Weights of a small GPT-style language model, trained from scratch on English Wikipedia: vocabulary 858.
Each number is 128 + 24 x the weight over its row's rms, rounded and kept within 0 to 255. Layers, rows and columns count from 0. Numbers have three digits each. The size before them is the row's rms in percent of the matrix's.

# layer 8 MLP up, 640x224, rms 0.0996, rows 496-552, columns 0-55
099:109131127177091145131167102101150123128125130163126104108110157135128167091125100139088179124087160116151112175093134152141163111126146166108095108115110122188099175126
095:112097118133106112088107123138142113125162140080090181135153122123116171106115087123111154081108117107086105143141137100121158129149141115117100125121120154129176111109
100:106114126122155136159136133122130128140146097099167143143124126131158082145084150125134092119112126164114120134135135161083120107149098090129110125118090159115153142124
103:149106138156069124050124147165156100185126094105127100160140116162115111169118166127126122110117171104156143123124141180114122143126143132131098143125153143114163154143
094:147140109126150132105119126127125130147194100105147183146132118149149112116175086187114137141135137134127084127137167138130133117152095165152108140117148145154093132086
092:112104165152154102135123127170147109136142145174122115147070149105152101125155157122119151123126109086124153159120117119145089127121173060176097146111088115108098123143
098:121113139092115097136172119127122115087133137077151115056111109134175095147166115101134118115157164143123136154146142162114165135100131135158156132137141096120138124113
110:135109131092181116130105095128113100118114105117119132133117134104088113118105110166160084159122133102148165114128130168145118120152120147165140110141099179158137129157
095:121152116151146159142112142110158129170115137173115098132120142163150140165128150136124098114103108108089121147132129080098120129126136079115118063125125132164113152152
096:166116109169110115065115152128124128113124158095115141155090157145128157116154093152103122141124122126138132101150128161085130116110127155156084097106153159170076137139
100:140114121153092114133125104094107122104117111189133118108128157095120116126136138115146114173140117134135111100172107134140110120110146065102125139080103149096130150144
113:089134137144114136133129118082151090157126117109139118142117116146097088101117101106128102183117142131117149138161129112151098157136107124160110128088088091090119100115
097:120117107140103175160156102114167150128170103112148118152118129103167107138134142135119147139129102192153140121117147161100136121141115120123100146103119159099097117080
108:119121113086131105083154150109176133103127145096121076110130093165106141117129143135152135134125134115103108061075114151104111142101149127127132090129137131086145155105
095:065142095107122118138085160127148109163159134067141144095124116121104148145124113109086078124142101082104139120126111146142129100142131100092117090148147148112166097137
107:148135126163131139075127103116149113107105186158130161172092106137116112130113144149109147124130093131133091105140124146145095073146093117162101066144156134120135141160
109:167132109111183132126147139154127097121137172167129152158067139157182135133150156136119148131152171116141149116127104089130100131144188131125135095120138128090097090102
107:111121129111151127122088159118152136178100117145140117111137118088146176141114138136138133128082138123171109170142136148111095145103146152099084116113155158107125141118
104:132112127149127159183142144120167153177088123170130095124116104145130127125118100132117113095063137127096171107107110146119118107137092108134123125130091114076113162110
092:144100114162092148127125139118107110102133107102170186124134159126133172067130080127101126121150135112120129102162099085129122160119126141084152168138151148132126118115
095:162103131129149106129106163126167128125139145108154099117133088112122146101159127150110175047107081068112109139121118127080161137150137102107140131180123114176049137128
103:083148106121103144129116129107147094161134097102103130092121101159128131161108115151114165145185120135166137101069112130137159167137144124164123098147123109104133102150
095:075135130140149084112141138127101093105145123133120118158124118147141167130127105055109140128108151180082137067135101162103129122192203147159150152125132150143142139141
106:126132188150134090150148113093144133148110145145158143113100130125127081143133149107102113101100111136109110118150125174097152116121154153144104145187147142144107121133
097:134106131134135125142141140127140153099117137153155137116128126138122133087168136145129148114121148130137152128135114083117145149111204190152085119150125122096148098121
091:149124110153100121096136092155099137106138110165058155146116128084142146159141144079101151149152122134077115132136155129115134102101087140121112118108155058127155161165
102:126148120137137137134107171084124108113178147150137111122101117109140119148132116148134077093117118128147107113130112141170130116150164133138106115140124118101113147109
107:140149118118127132140102127094124126124129130131125163120141133138142117172140117100086091124115146133121108124137122107123074155174123167101149124146175144162137156073
104:101152164126118101147145144102110175128133111130090157116111152139123109116110172156125150154129116138172131154124129102159106128166090119105140063137138129111091143101
096:134117148105119119144175146132220119155115129112109172125163136156102168120094117131152132095139092137121101124109119110139153124110112117185109134098127100129125177154
093:130120169140107132038142093107096132137132135152133100127138143118085144125129146137196150093071115103120148086143115133110152144119093122095145106128134107102102110160
104:135165126167141126136143126110148097139086125171111140089124112123135160110152102144114147141086162078108111139079130168095122134132148092084117185126184156162139151125
096:146139187134159125167115160111096103139106149118104138085131165128114143150141148119117138154101133134104135122098119106129107121150111183163124145171136126143132116158
091:116196127145130096157136167095139106137141166107129124134120118120154091133111114128156146064158109112126117144129113102098128151153104161161124137115147131155170148146
090:119136162141146100146129136128072128127140135098151139147107133159118154091147148097156142124098101124119125104155150113062123112125121123141094127141146078132129098158
091:116104147110139132139095154083144098107135124159114135166137126097109142099099137084092140169127142147111162139110135095143154144102146128115168151088113176151129162111
098:105131122136125130162145111124078098150113118164111109142113124079112136099133106134122073114112123134145135135099162142120114170112124116134149094129151110087142129117
109:113103118148172157122127120125192140122105126112114116122110133055113165132133092142150127180117099126105153078095099096108157146146155120164095138088135110106174120168
095:123165067137141163127142156151094110098112154089161145156113111102111129104101162140095174098124143098153121087131108099110141105139128138136118148134134143145131147123
106:055173102173142113181134112136160160159139097126167138130150167158157112150159141167112116124133112122085119103127185122188132142142188163100178115129088121159078142179
098:137159137160116139120112104116102078086184149118080060089142071157109121149111150124136124149119092148181133128144139151126122161145111114139115155128125092155121097106
100:121162119108181135164142063105122082131079102156126142113115157119156139125155133125166148123165138165144146157106137092169134182141140135133101127126124155133111102122
101:084120142136127168131120131137106124136143131128153134148150139096119084128141117140107124081148130105049146127153120171094137120118136156147105129133163165112144131143
098:130124185117141151163162129142178135115147110122090139110136084157137068099112121154136134130146151134132132166121167132160102126136121158120137102081126136099159114137
101:174188152118085132119159090140126116124100099187107128140132133120081138122169128135163176151121119071136128137113134123136118148140163127155138104136128123136097124109
101:126152108116126113117119135074100136163097137136088145130138196169124135105155126129121130133125139139090102122143136115183132146165124143123078159100198140185147130116
106:122105117119084155124129108159130132093128110154103125113102107136076079121147141135120124115141130097081132114150097136115123129131127121117123104114156114167149134113
094:119126177108105125117111132109165106148104138117136124162123114131154139128071143096129170120136088110108082124158136147103139141118142129089061125167111125105115134139
096:089139101126140137142117149107147128168136110153094151110116133103119110125116103102111125104138145155103134139160101138122115133111122126139137127096164146113079092174
103:108036146131114090155161154135186129152115124150134175106139101095150128172154141085127139125097150128108137160131107152107128112130147146119128119104179140142124140133
092:079177155124128099118170119103099107155116106099132179137089133120098119112131101147149144140102121137108133130185102122115148125145143126115127111145126132151107126087
103:113159126122126118137141131149141114111172161116122118118146128108136120119177105152121126144115121124133112108129124163122192123131116110168121165124124145146110131145
102:144133124130145113096128087112132119121187111143178139104134147125136116143098134173138132123125153123165134120122135149111101123136147105114111117114113124092152110117
097:152144155107119114164130140122130137136136118107121136133131083099133132099149107117111109116135142078105123135200112145114110128154164132067130125134089122131167157148
099:079171150144125072165149089096151128114097129101081118116093095139174095138120135130133140175142147094137130181106151109130113146156122119127078121065124165095152103113
111:109109118139103124150121115092143165084153147157086108115126095148144106146140139093146123119144107167095134083083117133137196108118115145141139123146113105150142134153
097:153090139132137134116146124114154089123137149103138167125098132101104103103117103152116125082156077125116164134155184163135128105102174139140139143123102107166158172145
# layer 8 MLP down (transposed), 640x224, rms 0.101, rows 496-552, columns 0-55
091:119138103119107121107152113110129110131125133044121114142113172124078127122129126125095114116088161119118098115156143154140129125123145096139110146125109079070148143132
097:148095155089084119088135121119147148144145119134162104161176136093172111075096122112099158140167117137071107145136137157135166148145090137108115131101184119144122176109
109:134146115125135059135152130121156091115170135136128119115149148160134127115098121121173107128120137103155124159133144146091130124160133148147102144129115118148157140143
105:141148135133113116102170113133137104163099091140134129128130136129166099116133115117179167119127109135152153172089181161128117099079113112125142113162127133112147132128
096:130097115148110113135159104103157127118103122148083138105106106106111110129132138153123117133109112116147137127104124102140093118099135135161099116116135142100197160128
087:170084102123095099103098141114132104154146126148112137139135128129130155129090101125148119159140078128098123181144110085139136103119121166106110130134155130129082157100
095:100127132139137110118112173120070148150173114116122108148122149140094120097131155125138155127115113111137142130082136076157147122151164179130131089126093101118126155150
107:085107120122133112196158136117100152126107077134127083147122125165097174100105144116125186148133098071136125123132114080157166119125131144106187117142149093156132096108
097:151106132091142090164130111134114145114122145108109118125125147131096099129119147163171172137131135091124101125141101144138125127137158169119100089136109170096150097127
095:142151125108101158148043141130150166189163151111139143174152127132151121123126118165094125129093144097164133166127120126128192113140115140128161162142098152097123140145
099:123135179107159129135118057115122128067090092106126119149127152146148133125135107098136111153118115101150117111139116116112135105163077073171101087164142134114140163144
111:116067156159099122165142122120169153119114140130158141114120121147084134158136146160111107147152148104152135134071157117149123132116086114134124124123138158146104117143
100:157110137090130122140143103129140095109111142078107148085119136081157137128120142158124121140161139118105162097145146144095140098134151155143115136173144115131093114100
102:127133100146152106142125126141083180100158121109169116107150134139149130143120137121095116154131179167107118146130084111161118147138135110103133113141154119135099157099
095:105109120074122112113105131160115133125158138139133145131187168130128116166166141119139132142169088080117162128141143126114158161112108113124177110151116115087112125158
099:106082113160119131129122122134145100094114083078090160122135121091154195134139137133124130115093194121197108121119117150185105107147126110122124136107124139171122135109
112:095159124124113170080142123113142129154146117128127100106108106127182141140111084135130109110161138098146121136154168148121137159110110110100179126165084125119121102134
096:154135134143123120151133120156130131153139121137133132144156104103111113093118133140120163150106150122102157144139151137103094158140119105140148124111119127146162179150
097:149117117127152145115054147136107108131129129122112159108157124162139113106125135173153102171116135122110175122136156125152105113115083152115128148150102109104139161111
092:113116123108113131103103100077093132153118099117129143119161115148133129114126153107118111123158122106110162134118088160159104139115168127125128150139111111134125155076
094:136157094132078134137083112131113089120147122154146120108134091124142130095103120099161100162113139143142136142154126145133115121128107147120117120117121104122144166105
104:101085100125135142130134132162143128120163119131115144098126134151144122110137109126125171134166130164108124125095100135124109175133151113158182147136108111148138088150
097:106153128116090119104136114134133153102087109141140115137138084151131122098114156120113118124151122146128127155143139133126134174149109126109116095134166103131113132153
099:133129098107152122116123147110135149154101127081118131097123135103103131132118134149124167100140107131169131143162115184169151139110142108093114115114124115152120130128
100:171176148158134130115112154133116140127126089168116108151121147119112117147106118123105136136148106133108124127154089118125156144146122119096148108128088134185109137113
090:117076145088135162145113158132129155117125159084206082128103129090133103115149140116141163135147102125060148122150104152142066175104143116145131131136177117142122086114
103:117109121150177130148153108154124093125121124092171094102157150079164119117126135157115100130151139114091185124171159110075133148107131149153136098128130132077161097132
111:127126119154180097158112103116140136120084126105118102149154118160124128135116124119137097118110159100110132106132183132113143159140152144133154119136128129131094118099
108:153123088144157098133117109132146096110156151124149183120121122129141124075124127125115154113123162104096140105111144182120153188090088095109127116140131114122148085158
100:102168067131143141081166118098127141110117137122080122146140168171094119103106131127126107144130079092149117108134140126077112099132125099118095086138139097148175118104
095:128033141081118068114073150161105167160128144135127136152139128115139097125126138126110101132119160093124108185118114117139151089113128150152139095126120128125123143110
101:132145130125102136113118126181158135160098146107124144140095108122135129171155189115157124140111162104137137115118162146099104096136108090092161104150130153172136167165
097:143131133131148098096151101128166115138131102110118174161142093142130072062142110131149136136128115131155084104137156135112157146118120110150169061082112105121144147088
087:121124115155106121158129168098095172123088129133158161112109146119167179093132123149142134172099129150144133155118102175136127157151153140137152134146095125167134147126
097:147133159152142105111119129158107122126130156120141124132123097118107118130134127184143117125150129103151177167134169070113092162109093125126152143154120129131118077134
089:101118121114105147103127120126142125136109128137094086179127166181164172147138104129128147167174179172171147147143081120109163148123160128124157105108106177120177150136
103:135148105105128129174111084132147063149106121150107090128144160124130137136097083103117123112123126117106167118140157152131158142097086131121126111159090125073112164138
105:145149171109121106147127110139089145101105110154113125135150131132081119132144110161099135160152138128115126141136128158114102101147109094133136135111162121131155108119
084:104154125105124137130122125132091156138151102150141172101144108146105100153105112133146130122091140140120119136111170097114142130138119158132131130144181116142151137142
106:101106103133117131131118120114149143150150157129132141095134110120159104108085110131081096123168136157121132115119119117164120096127120105091127172144081114102133121130
095:068123129120112102139143160135137153164110134090117130082140150148123140157115112149082092128118119127107122172115119170128135145148149139081126133084115112129142192175
099:105118158170164072131076141131130157097174128134164126148158126139161130157131142116159103161106133152140124146106137150167104117132107131141165093161137144143111109130
107:120113123083143110109123090144113139155118112124160121118103076197149144144156110145153132145135083150147138135135063098104140143123094092096117124130154136146083112155
110:113144131110083085151165124140114150171124149133115166119104138199100122095118110122151146110150163153150122108118171094126123143154069102154087117105113146135162066151
103:148124131119113136124140103162134094150139119164107164113112128143128195109141103092153119144112187158140156138123077133121141125147182157125081135163107092176103116134
098:109085134135118096101129136139162141133147158167125125136141125178138148146096178134119104104137147073187097115124150095116140122155156153115115118124178120137138174108
105:097151146140168091130147121109139173112125134142129144148112118095106175103147108158142110161100136126115159129124113119112088108118125159114149170126151128131162100108
100:121095122121119124146155130150111143112116109102123187134124093123169087109183148138136081100152081134129120133125129067138123131143150111139138140144118121123154153134
105:110111130113148101161170137169106129123129189114129102140087147116137115149124141156102093131115118116109105112130145116135144187139165168102124143154090132090158111140
089:141155099110173111130114116154146151128121158160111143150127140134154115106128109141093141132067128141130157164165097152120126148142145136168147121177152135125126190135
099:117140113103139126103111094147129138135096141094152066093162061112132127142139128121138140124095125181129184115134119145100124112108125116161150116081168135092157149142
101:099140143101135111090111101165147133134105075114166150128104108150143132156121170126166115094110131162143102121136119126109106137169114124071128141155174142162116076108
095:135163142136146106109076105135126162101158158167129153125077106094134153142127068144106166100129087133118107147133096152145126140123179133129149142163145154110163195145
101:138073115156119139093124127095121088125127132128144128072114168124126141165137116148114141124159148151124106079081128090125150128127117146097131139115116072203127129151
101:127095122088137154129147111117126142121114113121150085133121111150182120103145104101124158157104067133118091099127147104164175134122120154167136162128143148130100178125
102:080141095149131106138108133132108145113159087133117094152134151136160120136155119136122140123123112143131141093128096133138077132107191115136148127167144156159122105184
101:123110104148134152145123090148133152136123164130148180166130113163098138150135052127070099078085102158090098147138119129120120154105141139164129133123114154145125134141